config = dict(
    hidden_act='geglu',
    norm_place='pre',
    norm_eps=1e-06,
    init_std_up=0.0473,
    decay_shape='linear',
    final_lr_fraction=0.0,
    doc_mask=True,
)
Each number is 200 + 30 x the weight over its row's rms, rounded and kept within 0 to 999. Layers, rows and columns count from 0. The size before them is the row's rms in percent of the matrix's.

# o: layer 7 attention output (transposed), 256x256, rms 0.107, rows 181-191,244-255, columns 128-255
# v: layer 7 attention value, 128x256, rms 0.109, rows 117-127, columns 128-255
# gate: layer 7 MLP gate, 768x256, rms 0.134, rows 0-6, columns 128-255
# up: layer 7 MLP up, 768x256, rms 0.142, rows 0-6, columns 128-255
# down: layer 7 MLP down (transposed), 768x256, rms 0.134, rows 0-5, columns 128-255
o244,094,217,139,178,232,227,164,213,207,193,211,241,221,155,185,189,244,236,158,190,213,185,201,157,177,154,110,164,269,151,241,173,169,212,210,248,186,196,166,190,223,192,149,203,251,191,191,234,198,247,205,201,198,185,196,213,233,228,153,206,225,237,223,234,191,207,197,182,184,158,241,204,174,238,161,205,280,219,176,211,216,188,212,202,178,199,203,205,177,176,204,142,138,193,218,214,166,233,158,167,213,190,139,223,221,206,241,167,213,226,191,147,174,195,166,263,220,212,226,240,212,189,218,202,243,251,187,201,195
v117,093,240,220,210,202,218,198,231,150,209,268,229,144,253,215,176,235,169,203,239,215,162,223,209,211,159,192,217,208,211,182,184,161,197,195,206,152,217,241,242,186,153,188,196,199,202,200,212,164,255,213,182,201,187,187,177,200,156,243,204,199,225,222,262,240,206,195,248,223,198,195,159,196,281,194,241,192,198,260,192,206,248,200,247,190,178,204,196,190,207,204,187,176,195,248,140,216,249,180,180,174,176,231,190,172,182,225,214,234,190,178,244,169,212,173,230,195,185,238,263,248,191,168,180,131,192,223,246,169
o181,102,189,160,168,163,198,171,184,234,256,189,242,188,199,200,198,158,173,208,212,234,168,228,223,198,204,225,176,174,205,206,258,183,132,218,239,213,244,214,184,221,210,213,216,163,199,213,270,192,209,236,162,222,190,209,209,192,175,226,189,164,212,176,175,155,207,185,197,235,203,214,195,237,207,175,208,160,168,197,146,244,273,143,192,181,168,205,208,190,154,157,201,188,237,168,210,165,261,210,210,232,201,132,165,245,207,197,200,174,216,226,207,191,174,248,215,220,273,212,195,237,192,154,213,245,206,169,192,222
o245,079,258,153,147,187,220,180,143,172,202,232,149,179,188,216,203,216,226,266,224,205,194,207,171,224,227,229,224,245,248,205,241,192,184,174,212,148,166,168,236,176,214,191,227,188,196,256,197,188,224,215,249,145,183,156,219,191,215,185,212,194,246,169,213,209,177,173,196,204,215,151,172,184,195,194,256,194,191,221,201,208,176,230,201,147,244,177,210,226,194,217,178,137,163,193,222,162,204,239,189,209,191,198,228,214,210,210,158,216,238,214,213,241,200,210,196,198,174,215,208,222,222,197,202,174,230,125,190,197
v118,099,178,219,178,213,196,223,284,187,211,220,239,229,258,225,210,201,180,200,210,153,248,178,190,184,262,248,236,175,194,200,200,269,205,186,195,240,188,200,168,241,163,228,198,173,222,201,139,225,261,213,186,193,161,197,214,173,221,230,196,195,195,196,175,207,195,223,216,149,193,212,187,189,185,205,166,186,242,207,190,206,181,209,147,176,196,179,211,142,217,188,228,159,155,195,190,184,219,189,219,214,188,186,184,231,192,201,214,227,161,251,233,202,251,197,136,242,202,211,185,228,227,286,178,237,193,187,219,156
o182,107,201,190,193,197,202,175,227,237,126,177,192,224,186,157,177,189,233,143,233,213,153,195,247,177,217,218,195,192,154,206,219,195,204,224,193,215,229,151,145,218,223,193,206,205,207,158,221,202,228,209,211,227,229,141,245,209,243,187,255,212,230,116,190,175,184,182,173,232,232,241,245,180,213,194,141,214,213,225,177,174,164,239,181,187,192,162,189,220,221,198,183,184,145,238,205,218,150,237,179,225,157,174,210,160,198,135,205,179,195,138,223,177,201,209,231,182,207,170,230,162,256,205,206,201,223,220,240,185
o246,096,221,243,218,151,201,207,101,192,202,217,150,178,179,175,204,199,245,204,232,196,209,198,182,180,206,232,188,219,212,193,244,236,185,196,177,134,164,228,254,251,195,194,220,256,143,175,162,170,211,212,176,154,217,210,183,270,189,178,185,161,208,232,198,190,217,220,132,233,169,202,243,224,195,218,196,221,194,125,185,167,270,169,209,159,216,176,196,191,154,228,186,228,170,157,224,185,199,185,196,184,192,213,182,193,183,199,165,180,163,242,225,201,172,256,174,248,186,229,180,223,223,206,174,223,235,204,174,209
v119,096,222,262,183,189,209,151,212,210,213,188,231,175,227,213,230,214,215,195,202,192,178,221,217,191,266,204,200,155,204,186,190,255,153,210,159,184,198,142,190,221,205,206,195,235,166,196,193,212,201,169,152,194,241,212,212,172,176,153,204,173,211,202,186,184,153,186,208,206,178,180,223,207,196,159,230,158,206,215,222,211,198,191,247,202,311,176,177,243,182,230,208,267,195,182,170,199,256,230,142,198,183,167,192,180,191,218,170,217,196,179,273,202,204,204,234,160,184,195,223,179,219,176,219,211,227,175,149,176
o183,112,197,201,176,134,246,154,203,185,236,103,194,223,193,203,213,210,185,187,245,235,183,215,170,188,197,236,220,178,170,210,227,231,157,181,178,208,199,238,193,206,148,192,183,186,197,212,180,249,209,183,204,206,201,164,218,192,122,246,228,148,252,163,217,204,186,171,209,255,188,198,227,171,217,223,300,189,223,254,173,182,208,169,195,190,170,141,152,198,215,171,199,142,204,189,222,223,227,218,174,150,174,185,176,198,197,201,178,211,202,192,177,218,193,219,211,222,200,222,231,177,266,186,229,145,220,152,191,206
o247,088,205,237,205,175,183,176,211,195,215,214,157,200,230,234,235,195,188,243,190,183,254,210,238,183,226,293,200,177,210,180,194,187,205,211,202,218,208,181,233,169,142,206,197,171,157,194,174,164,176,200,202,238,237,247,212,266,195,235,183,166,190,185,227,209,226,191,235,211,197,239,199,191,201,243,147,128,186,233,175,168,227,198,187,191,170,175,181,217,276,247,223,249,169,163,242,238,176,214,199,175,188,195,149,141,199,151,212,217,170,207,219,217,188,275,158,207,225,196,167,164,247,171,164,213,223,237,129,166
v120,098,186,177,188,172,224,202,220,200,213,173,190,231,227,211,172,209,255,203,173,183,182,230,176,203,190,200,194,219,239,257,191,205,231,224,219,184,148,260,243,173,204,229,206,214,189,196,189,243,215,235,195,207,194,166,183,221,190,245,216,242,235,202,162,243,233,192,240,173,216,186,225,211,170,231,191,220,208,129,204,198,182,226,239,236,117,235,203,197,218,202,198,187,232,197,218,157,224,237,225,203,209,217,195,170,249,214,154,223,232,199,216,208,192,196,133,161,167,192,247,152,180,231,173,188,151,167,232,210
o184,096,170,204,220,234,189,169,201,228,251,256,216,150,211,245,202,220,239,185,186,240,227,197,182,217,180,185,183,247,192,234,239,209,194,208,206,221,190,193,209,242,211,184,234,177,201,152,229,243,137,215,221,257,199,192,139,185,185,206,170,251,188,193,180,221,183,225,171,204,195,163,188,177,175,187,260,194,191,197,183,255,191,196,240,194,245,245,217,187,192,177,209,172,214,185,213,208,176,184,213,173,187,199,205,226,259,130,162,225,183,167,157,224,185,224,230,197,234,197,194,242,211,226,208,213,208,214,184,195
o248,095,171,155,189,210,170,158,219,184,256,221,252,247,170,188,164,210,253,155,182,219,184,223,167,243,116,121,194,223,182,241,236,197,205,149,206,189,187,202,200,230,179,195,225,251,234,214,186,219,225,167,237,244,184,192,180,180,206,198,233,197,263,221,185,270,180,198,237,159,194,175,238,195,226,175,236,228,192,192,227,215,133,179,219,193,219,244,200,188,189,206,182,135,197,201,172,219,202,173,241,193,151,183,190,277,216,177,210,202,198,213,184,184,187,138,240,169,197,220,215,238,208,206,199,210,217,161,200,198
v121,102,217,202,226,181,197,219,212,262,208,235,232,198,186,175,165,228,192,217,175,186,200,179,187,214,156,190,195,169,194,268,216,193,237,192,160,194,215,191,162,261,182,222,193,218,211,201,175,138,215,236,279,185,195,208,208,216,190,172,196,187,223,193,207,328,230,192,214,187,215,200,183,216,218,249,189,215,205,164,166,197,181,193,148,222,173,152,200,206,230,229,201,180,182,179,212,212,207,196,155,227,219,145,185,218,182,213,200,224,192,180,246,134,211,242,166,233,205,172,172,203,187,176,182,240,186,206,165,179
o185,110,223,193,185,241,221,183,243,196,162,194,179,224,167,234,173,261,219,150,207,223,187,229,174,205,132,199,186,141,287,163,175,269,172,264,197,259,248,178,186,200,219,199,214,218,218,177,229,230,188,227,261,234,180,257,186,189,211,237,217,222,227,221,164,202,178,181,209,226,198,191,153,192,208,234,244,175,169,215,242,207,116,191,202,197,205,207,192,254,146,186,199,225,213,197,181,132,194,209,237,224,167,181,175,164,247,146,208,210,193,200,199,194,196,135,253,184,186,208,257,221,127,230,175,150,207,213,215,186
o249,088,214,206,165,175,197,230,216,155,192,181,188,180,205,170,175,176,146,148,184,190,189,213,192,205,228,222,211,158,236,220,200,256,215,155,194,182,232,238,219,159,273,216,199,222,248,245,176,220,214,199,187,169,199,189,177,188,180,237,151,204,211,207,192,168,109,184,222,206,185,207,230,217,170,231,167,239,242,219,217,117,214,201,183,233,140,241,205,185,158,202,202,231,213,194,230,208,215,221,142,183,201,231,212,211,193,269,202,177,205,233,247,209,177,173,225,210,180,149,172,209,228,218,205,189,185,215,205,204
v122,098,194,240,244,249,203,232,204,151,178,203,211,200,190,184,211,168,197,202,183,175,242,162,177,183,224,213,230,223,174,163,178,164,249,214,156,246,248,127,257,135,223,226,268,237,255,202,206,188,154,216,200,183,192,198,183,218,264,186,240,238,192,183,198,220,184,223,190,165,172,184,194,211,184,155,158,214,213,167,166,195,189,182,179,174,236,217,212,255,188,174,185,220,250,206,207,198,139,235,149,222,177,203,221,217,203,205,253,183,165,231,159,239,228,190,157,272,195,154,241,214,211,187,206,187,219,229,158,173
o186,105,282,189,155,244,205,205,180,150,191,201,147,227,188,143,165,233,214,208,192,173,188,194,237,217,175,192,236,168,197,220,209,202,190,194,189,239,196,195,171,181,167,188,221,207,200,212,187,169,229,195,222,162,232,191,253,201,158,144,150,204,238,200,166,253,197,189,208,184,231,193,213,206,259,220,186,215,237,162,251,116,193,188,195,213,201,182,167,227,202,205,158,199,178,189,190,229,182,187,238,161,221,161,227,122,206,242,221,202,207,193,202,198,184,242,189,208,177,208,259,203,221,189,195,175,172,191,223,198
o250,099,250,266,164,182,213,191,198,231,189,252,212,196,177,213,189,170,179,222,183,192,184,233,211,178,174,225,180,179,223,198,283,208,236,209,188,232,218,211,203,125,193,207,163,207,166,166,183,168,190,226,176,243,204,203,182,249,200,188,187,161,204,190,120,198,187,183,204,188,198,136,236,239,192,173,151,191,191,204,215,172,187,201,208,185,209,276,248,218,211,217,189,327,186,201,194,179,157,209,224,178,145,146,199,185,155,209,174,201,167,219,191,209,204,226,146,213,231,212,137,219,174,208,147,237,225,208,166,188
v123,105,229,229,167,200,150,225,193,214,201,246,178,166,163,243,294,206,172,187,195,246,180,135,219,205,233,176,203,232,182,182,177,215,237,171,166,245,205,199,183,211,166,172,283,183,242,194,175,202,151,206,252,165,206,170,204,183,167,216,199,195,213,229,213,199,178,225,227,202,232,190,139,137,189,238,172,166,207,180,201,208,241,190,200,216,207,221,227,237,194,226,225,225,255,180,198,233,208,220,98,176,194,195,218,214,180,205,261,220,227,211,216,192,167,227,217,212,196,233,244,215,218,181,227,162,213,235,233,155
o187,117,211,149,176,203,173,195,192,220,206,185,212,240,190,171,210,203,196,185,186,144,173,180,207,238,182,199,213,169,200,211,188,218,267,254,185,202,252,216,193,248,186,197,185,204,256,224,169,241,197,187,192,196,202,247,232,211,216,172,249,202,184,222,160,222,217,197,203,192,215,226,215,208,205,219,190,196,189,226,220,220,177,153,181,231,218,173,224,242,196,270,215,194,199,238,125,237,185,191,149,214,209,132,209,202,211,192,200,183,210,184,199,163,203,212,179,145,192,205,244,196,235,150,230,165,211,208,209,175
o251,102,187,261,189,224,218,238,156,199,185,180,107,168,205,212,193,130,168,224,213,199,189,216,193,234,236,249,172,199,230,171,172,200,234,198,173,198,155,223,184,158,206,183,196,181,164,219,208,162,146,215,287,213,187,232,201,186,153,232,181,147,186,149,250,186,206,171,240,235,203,144,215,202,166,246,207,135,173,233,155,218,268,190,206,160,190,211,187,197,176,201,240,249,208,225,204,211,202,213,202,185,234,204,133,204,214,176,180,173,188,166,220,207,249,228,124,242,248,187,171,197,180,175,186,191,196,243,129,180
v124,093,130,228,219,187,201,189,235,209,183,162,201,224,222,198,242,172,203,205,202,189,218,200,218,180,251,181,186,177,163,200,159,236,236,200,190,196,174,195,179,212,227,164,190,203,141,245,200,220,186,169,185,213,183,221,200,220,206,166,188,171,225,222,173,138,209,222,273,217,180,204,229,193,224,183,184,184,211,284,195,215,173,228,185,197,272,173,199,203,213,202,174,187,150,189,223,193,180,192,208,205,204,191,193,195,167,185,211,162,231,208,282,277,215,214,235,186,201,185,178,213,206,88,151,154,280,150,193,201
o188,105,158,182,183,85,233,172,281,229,152,158,183,232,198,194,174,171,215,209,219,205,204,219,186,159,185,227,176,220,186,180,192,194,207,199,197,147,185,213,219,192,166,175,122,149,190,229,139,197,232,185,178,201,167,164,221,179,174,206,234,177,149,186,252,148,186,225,172,250,212,218,218,170,226,204,205,179,226,251,218,182,199,243,230,198,214,182,186,137,226,262,196,193,165,214,215,204,172,181,174,160,216,211,198,203,237,194,184,236,138,192,231,198,209,165,210,191,211,174,186,136,228,191,201,174,188,228,169,233
o252,079,166,203,193,139,168,256,256,207,135,189,151,190,173,170,211,204,192,200,192,196,177,262,231,163,201,239,170,211,189,148,193,177,205,249,150,193,188,177,194,248,159,216,149,149,220,196,210,170,185,217,140,175,266,239,195,167,206,208,199,190,179,238,239,169,207,246,209,211,176,245,221,238,205,245,143,167,203,217,180,241,309,175,152,205,196,233,167,197,211,146,241,190,193,175,173,203,204,200,192,211,245,233,145,211,207,194,203,173,184,209,216,185,190,217,162,230,206,166,157,174,232,179,185,205,221,242,187,215
v125,102,224,217,204,210,209,181,147,284,211,170,181,220,210,245,165,222,246,209,183,194,189,230,224,197,204,205,223,222,210,195,213,251,132,217,238,194,204,177,194,243,207,199,156,202,241,167,179,259,197,187,221,241,186,190,208,203,214,205,191,191,172,211,210,235,171,245,190,226,166,225,212,186,177,213,190,216,233,191,213,222,176,235,220,208,177,188,261,227,201,231,240,163,213,185,277,196,224,173,178,240,171,205,184,197,183,192,167,237,243,187,199,211,220,199,211,137,195,260,203,178,234,166,150,225,201,192,177,203
o189,112,188,179,162,182,211,231,217,189,238,229,243,187,229,242,216,229,167,167,178,206,264,216,204,223,182,182,154,222,210,172,148,140,179,129,207,230,216,215,216,225,229,215,198,228,216,144,230,230,222,229,225,192,199,215,158,201,218,243,207,181,203,226,256,220,186,224,186,168,215,162,201,171,198,150,207,239,184,169,242,205,177,157,210,156,182,215,178,198,198,218,183,232,234,147,230,231,203,238,179,194,205,222,142,213,180,243,201,194,188,238,213,248,185,187,215,196,183,190,198,211,149,232,136,196,169,200,184,225
o253,091,196,176,209,193,174,241,148,225,207,239,148,201,236,232,167,229,239,212,204,187,226,185,214,196,193,241,181,183,128,211,252,187,221,186,166,112,170,185,221,230,173,244,182,175,204,162,193,193,234,230,184,157,181,177,184,226,181,178,191,200,211,150,173,216,200,172,163,146,210,154,243,235,246,233,189,238,188,191,185,185,161,213,250,153,201,185,226,224,212,225,203,160,223,230,140,262,203,211,173,216,203,273,193,103,260,202,214,206,167,220,217,235,204,234,215,177,205,215,263,180,187,141,210,190,191,195,214,186
v126,099,185,211,243,195,186,170,275,184,211,170,183,254,191,143,216,206,172,196,188,226,174,182,231,207,246,186,214,198,203,251,198,208,165,204,173,248,145,160,253,181,212,208,283,211,162,240,200,240,200,196,196,187,224,184,214,207,201,161,210,197,219,209,218,154,160,180,155,199,222,214,260,224,226,190,198,187,171,242,197,151,165,213,197,228,211,225,199,134,184,188,142,168,251,193,194,194,176,214,201,184,179,197,219,163,168,205,198,146,205,212,117,230,190,223,205,187,192,186,201,205,211,213,217,238,222,207,183,184
o190,106,195,215,186,234,253,221,194,185,158,184,185,178,181,232,217,194,174,262,208,166,248,209,205,127,268,211,175,213,162,242,193,218,177,169,154,170,166,177,202,180,164,159,175,160,167,246,155,213,233,164,202,203,221,193,216,175,142,197,186,192,260,206,226,188,206,218,198,187,190,212,207,182,213,207,213,185,234,195,206,181,195,241,163,194,213,178,149,176,237,260,180,142,178,230,207,204,165,211,227,202,216,258,249,200,244,186,154,227,169,181,220,277,188,213,154,238,189,220,225,178,252,140,242,166,204,181,207,199
o254,094,212,190,182,250,179,256,222,234,190,168,180,204,193,201,169,132,205,197,156,163,203,159,211,171,206,232,180,182,183,223,176,189,203,223,271,243,284,183,211,175,153,250,174,176,188,156,218,223,148,168,197,245,219,156,226,225,167,207,234,207,179,228,217,189,203,215,282,196,174,163,179,212,211,208,183,172,169,171,206,252,159,163,180,220,189,180,214,180,224,188,211,238,199,174,237,186,191,198,206,182,219,174,135,247,257,185,193,152,192,190,192,132,201,204,156,156,181,162,189,211,238,181,144,263,154,192,128,153
v127,093,201,215,238,224,232,251,186,231,188,203,223,175,183,253,184,151,220,214,198,218,196,175,201,204,263,216,235,214,149,213,216,209,221,172,220,227,241,253,129,213,180,246,167,209,225,219,201,219,207,233,223,176,237,211,214,208,179,192,189,203,149,208,234,219,185,201,206,188,180,194,243,181,166,99,129,206,212,216,220,219,273,188,214,215,226,182,211,173,212,148,180,179,232,164,210,183,228,142,220,201,184,182,206,197,176,184,239,183,202,185,206,234,204,199,121,242,217,270,163,213,205,211,234,227,204,176,228,137
o191,103,209,178,154,195,177,221,219,231,177,155,181,226,198,185,188,177,242,193,278,232,204,200,281,224,185,182,203,222,218,152,173,190,227,206,225,219,230,167,156,189,156,166,208,186,210,212,187,205,205,186,144,233,212,142,219,197,205,165,230,183,163,195,106,174,230,217,178,207,219,280,237,197,133,207,160,159,143,163,144,202,238,156,203,227,215,191,227,165,230,169,213,255,154,242,178,195,244,241,196,219,171,143,207,249,171,207,195,236,238,242,128,143,183,149,185,190,208,177,231,213,224,226,200,201,266,189,216,198
o255,091,187,258,184,215,164,235,202,198,213,190,155,156,214,234,245,223,212,236,214,186,213,180,248,218,232,227,205,183,218,165,229,191,200,207,132,103,178,219,208,220,208,218,212,207,235,219,182,237,188,229,188,218,188,180,175,181,176,202,188,192,250,189,200,216,184,219,186,183,215,194,213,206,190,254,173,160,157,207,163,145,254,123,192,255,188,200,168,224,236,185,182,287,175,229,225,266,207,179,214,223,211,242,214,189,179,199,208,210,155,196,226,190,191,199,183,225,166,186,211,242,193,174,195,175,218,192,177,209
gate0,101,217,196,164,247,216,240,237,142,182,196,247,209,203,211,179,178,195,182,146,204,175,167,149,223,154,187,146,179,219,206,156,187,182,206,217,192,182,226,220,268,182,185,107,205,216,207,200,199,214,187,220,208,208,178,259,177,180,247,134,192,211,193,158,227,246,227,230,226,196,181,175,263,186,243,273,207,175,234,212,245,208,198,163,158,234,157,176,207,141,198,179,226,269,183,145,207,220,211,153,187,246,196,214,192,193,237,203,149,211,201,198,212,214,228,252,214,166,243,206,211,232,203,158,200,201,240,202,171
up0,097,190,202,209,195,168,240,196,176,197,232,243,198,222,206,169,205,201,209,253,157,155,167,173,217,235,209,221,212,226,235,183,166,183,192,229,216,183,201,205,215,154,145,139,230,221,160,199,208,214,150,201,145,178,165,197,250,187,210,173,217,160,186,181,144,171,148,167,237,214,225,251,213,227,234,211,182,169,224,221,209,144,206,178,236,215,272,230,196,168,168,196,195,245,186,178,162,217,188,136,209,194,165,204,215,176,210,238,132,197,218,155,244,239,178,191,203,172,184,198,189,213,216,227,176,236,198,268,215
down0,098,175,239,154,193,181,181,219,187,172,210,166,214,221,171,246,179,182,204,239,185,190,256,226,213,178,179,203,256,181,186,259,202,138,189,198,178,218,230,201,232,166,178,191,209,220,102,205,208,193,181,219,189,163,247,245,182,219,215,183,232,209,167,175,176,193,220,183,195,252,163,166,232,217,151,215,179,158,204,209,199,198,156,160,177,281,266,193,206,175,199,200,211,166,223,195,189,205,197,183,230,201,237,174,160,189,177,215,208,245,238,187,232,157,199,224,181,225,240,183,181,223,181,268,222,235,185,268,205
gate1,100,183,198,168,244,230,235,229,155,176,198,171,195,190,194,282,182,208,209,207,197,239,126,185,230,225,196,202,235,178,154,196,203,171,202,182,213,175,287,195,181,196,205,127,159,205,182,170,222,234,230,227,206,226,169,186,210,205,156,200,161,205,225,158,194,236,233,174,211,192,182,210,194,184,232,181,208,183,152,159,226,205,196,150,198,162,159,153,204,192,189,180,94,190,209,180,203,235,197,171,189,203,179,239,214,157,283,186,174,202,209,232,245,186,103,165,242,212,168,238,222,212,183,218,213,253,235,181,186
up1,101,166,164,179,154,195,202,219,169,182,211,195,146,259,227,243,209,208,174,177,229,204,186,182,216,168,185,232,202,245,169,201,197,137,182,177,244,154,191,212,224,224,234,206,213,210,222,205,232,215,248,212,237,170,200,156,211,250,195,236,210,221,144,165,220,181,275,209,135,217,198,220,165,189,191,142,208,222,157,172,170,149,232,237,151,197,194,203,185,229,165,238,173,181,227,202,208,184,187,230,141,212,169,173,139,214,238,175,185,197,188,181,251,193,202,191,201,198,216,279,186,204,147,211,177,235,233,178,198
down1,101,204,204,228,168,183,149,215,218,227,230,175,193,225,229,202,191,175,165,233,231,255,187,165,232,227,185,177,212,207,210,171,191,222,247,204,239,194,194,216,193,182,240,182,178,148,224,116,160,184,175,154,216,170,188,174,186,192,196,211,172,242,223,191,224,215,235,205,221,222,155,175,190,181,144,177,197,223,216,186,229,228,179,231,189,145,257,164,277,251,222,194,175,179,158,219,193,202,208,163,233,275,186,191,181,172,207,196,163,201,190,163,248,220,188,180,174,221,145,256,239,229,201,167,189,217,207,185,150
gate2,102,228,241,207,210,252,241,198,173,214,245,158,199,177,188,201,209,215,142,183,237,161,247,187,212,215,211,207,178,187,206,191,230,229,177,297,170,204,197,229,217,184,188,234,211,160,193,230,202,184,222,189,213,178,241,175,202,164,284,209,163,184,227,177,140,213,198,195,181,212,239,208,196,201,203,168,163,189,164,148,216,184,218,219,186,202,191,119,118,232,178,204,160,162,248,197,148,249,209,171,209,212,228,193,234,187,228,175,147,216,243,198,198,190,206,215,192,173,171,187,190,236,187,197,227,188,168,178,200
up2,101,200,192,217,216,234,185,195,212,237,208,234,189,183,235,181,189,228,238,185,233,186,127,231,199,225,214,170,136,175,225,238,200,205,240,201,230,160,192,202,162,230,194,191,191,187,231,171,239,199,218,181,140,167,214,207,189,180,242,229,159,161,192,218,165,197,207,170,240,227,194,191,183,253,162,187,199,219,192,239,220,218,188,176,193,131,191,202,229,207,246,183,196,196,235,140,216,153,255,205,227,218,167,183,182,212,206,183,218,175,176,244,264,181,185,187,206,224,198,243,197,204,259,191,184,183,207,272,175
down2,102,216,203,216,191,273,167,196,182,233,200,187,207,244,191,261,171,212,184,158,229,171,194,159,195,219,172,177,163,170,230,220,181,209,205,207,135,246,212,206,213,164,218,206,152,175,199,190,198,161,232,120,202,174,230,164,188,193,211,192,202,201,127,282,175,186,188,187,262,221,157,240,180,183,141,195,175,260,215,176,220,202,179,200,185,211,249,160,133,224,224,206,211,182,207,148,233,194,229,214,191,220,218,156,192,218,211,186,215,216,205,236,243,205,221,148,190,182,225,190,201,207,214,159,225,231,223,181,207
gate3,093,275,259,177,197,155,231,189,195,193,192,143,179,236,147,169,222,203,191,141,201,169,169,249,215,215,175,151,165,228,192,190,184,209,220,217,162,231,220,231,202,178,196,164,192,261,129,204,207,217,248,177,176,144,158,251,162,220,228,156,241,256,205,159,219,194,164,172,233,192,230,189,207,190,185,188,173,193,220,183,185,220,250,208,211,179,183,210,214,221,176,187,228,147,171,209,223,233,187,140,191,167,174,206,265,171,217,174,221,163,252,208,223,212,170,225,158,174,231,203,231,249,213,195,226,174,259,176,212
up3,086,127,148,139,199,152,208,229,243,201,187,250,127,155,237,189,199,171,185,210,188,202,282,192,120,235,205,179,201,196,170,172,178,198,174,195,218,196,168,222,183,198,213,226,208,144,180,224,213,156,149,201,189,175,195,180,192,210,223,230,238,180,163,158,141,235,189,231,191,217,181,193,180,188,176,241,182,158,177,181,147,150,193,203,209,207,195,221,165,216,161,212,198,254,173,251,182,217,203,203,177,196,205,160,204,166,152,251,184,187,178,213,193,204,204,181,179,209,253,197,218,201,215,186,230,228,210,166,179
down3,088,228,214,221,168,200,204,202,189,202,177,189,214,212,144,195,167,283,233,194,209,178,201,148,297,183,213,193,197,200,202,204,268,226,195,158,186,200,193,151,194,178,212,165,204,242,244,201,194,242,215,155,177,209,192,169,198,163,191,214,175,244,213,179,261,188,196,160,231,217,266,227,243,257,229,144,158,188,185,206,215,224,207,217,178,185,163,183,228,198,164,181,188,155,210,171,231,163,200,206,224,253,171,252,193,181,235,176,223,159,228,206,215,202,194,213,199,235,162,175,135,209,249,232,172,189,192,228,203
gate4,101,164,225,229,208,172,193,193,214,219,133,180,166,153,214,184,190,184,258,180,163,245,187,185,216,147,136,186,281,228,238,205,228,244,200,214,226,273,191,214,254,175,227,177,183,178,214,185,156,197,212,206,244,222,212,208,187,163,196,195,184,200,204,190,155,247,232,181,217,225,214,233,189,178,229,193,219,217,167,186,210,258,218,193,243,214,222,224,138,209,245,161,166,163,216,177,186,178,247,200,243,217,245,174,180,132,216,166,206,183,229,124,164,205,240,217,225,172,216,258,207,206,209,239,186,175,218,198,235
up4,103,189,200,268,156,172,150,212,232,206,205,227,182,199,181,185,198,209,202,192,171,180,205,187,193,209,177,129,279,188,204,228,211,175,173,193,235,178,170,175,185,214,163,243,185,243,176,190,231,183,192,162,200,171,172,245,238,195,182,151,187,214,212,183,260,177,242,152,184,190,220,180,248,188,224,221,188,225,180,211,128,179,203,232,227,153,224,218,257,184,218,178,180,240,216,188,203,162,235,161,192,190,224,181,145,170,223,174,222,173,161,223,194,217,247,197,207,198,212,194,202,224,153,157,206,206,238,218,201
down4,102,177,212,197,216,207,240,198,202,181,215,181,219,260,194,175,176,211,193,196,276,187,192,180,144,212,168,210,165,177,192,238,210,183,220,203,193,117,224,178,226,220,224,197,213,238,204,166,220,229,144,194,217,260,169,222,138,200,223,211,237,210,161,205,265,158,212,224,199,220,192,213,188,151,195,221,175,161,216,209,190,193,194,199,193,154,167,229,223,156,172,176,249,197,243,203,229,208,228,225,188,185,243,168,187,239,109,213,195,216,227,175,241,224,243,213,218,196,267,178,181,232,215,219,195,224,235,167,177
gate5,105,238,187,226,200,213,214,227,213,176,223,189,212,177,169,176,293,183,233,182,234,207,173,190,236,164,205,236,199,219,191,206,167,188,194,218,155,196,183,224,246,202,157,142,180,219,191,203,173,164,211,236,202,178,225,217,252,235,190,198,202,177,176,198,198,168,204,184,170,165,211,146,215,186,231,272,224,236,147,189,225,169,214,197,153,230,235,162,138,210,189,187,189,201,217,190,178,186,164,215,222,218,172,230,240,182,234,201,163,197,222,189,187,171,201,157,241,142,205,212,153,137,224,212,189,246,254,160,206
up5,103,155,206,151,191,160,148,187,223,182,189,184,240,148,191,189,200,212,153,223,217,206,219,242,199,198,185,219,200,252,218,128,193,191,243,120,220,167,169,160,169,239,254,190,221,202,177,216,207,160,229,188,256,234,179,219,128,204,177,199,193,186,188,173,173,227,175,164,191,205,215,281,177,197,168,196,209,201,189,233,142,218,211,178,226,258,219,248,237,202,222,229,226,191,227,245,150,164,227,193,195,188,229,217,212,191,208,157,219,176,145,193,151,213,204,245,155,224,203,176,170,255,170,236,182,185,211,183,198
down5,105,200,221,231,196,187,150,175,215,172,210,148,219,189,206,203,173,201,140,197,170,228,215,238,198,209,190,183,175,181,210,145,114,242,279,157,204,154,149,178,200,197,266,191,187,229,201,208,241,184,225,181,207,220,192,181,166,220,181,212,186,228,222,184,253,288,187,247,206,202,199,280,196,222,187,220,234,187,201,230,174,180,214,242,167,201,174,215,234,187,230,147,248,150,194,200,201,176,239,196,198,202,260,198,242,214,206,238,222,179,206,175,165,180,230,192,201,175,210,178,179,233,176,224,194,143,189,184,180
gate6,093,191,185,192,203,162,193,167,186,216,165,226,201,226,139,176,159,244,192,190,228,242,176,191,201,179,268,220,181,197,228,156,281,212,192,231,167,177,218,263,212,196,192,212,209,181,176,214,160,214,257,199,155,133,195,232,268,171,165,162,157,212,184,253,190,207,216,179,227,220,212,207,233,176,196,219,178,233,233,185,162,247,201,186,148,232,195,181,212,192,224,186,175,217,162,169,211,225,184,197,255,167,201,225,178,178,216,227,172,183,225,222,151,229,192,210,195,253,217,181,169,168,227,162,222,164,201,199,209
up6,095,187,192,178,206,205,141,104,183,174,206,194,154,173,202,206,223,206,202,232,170,212,209,135,167,186,159,206,253,195,136,195,210,222,189,148,189,211,227,227,158,246,217,149,237,181,169,194,187,189,162,188,242,232,229,192,237,223,214,188,206,215,185,168,161,233,164,149,201,152,229,181,264,212,208,192,225,175,249,242,213,203,189,286,189,205,156,202,247,200,238,161,206,187,194,209,216,233,193,190,225,204,259,236,209,173,244,274,197,192,160,212,103,187,206,235,182,193,246,212,209,186,242,194,223,181,172,247,243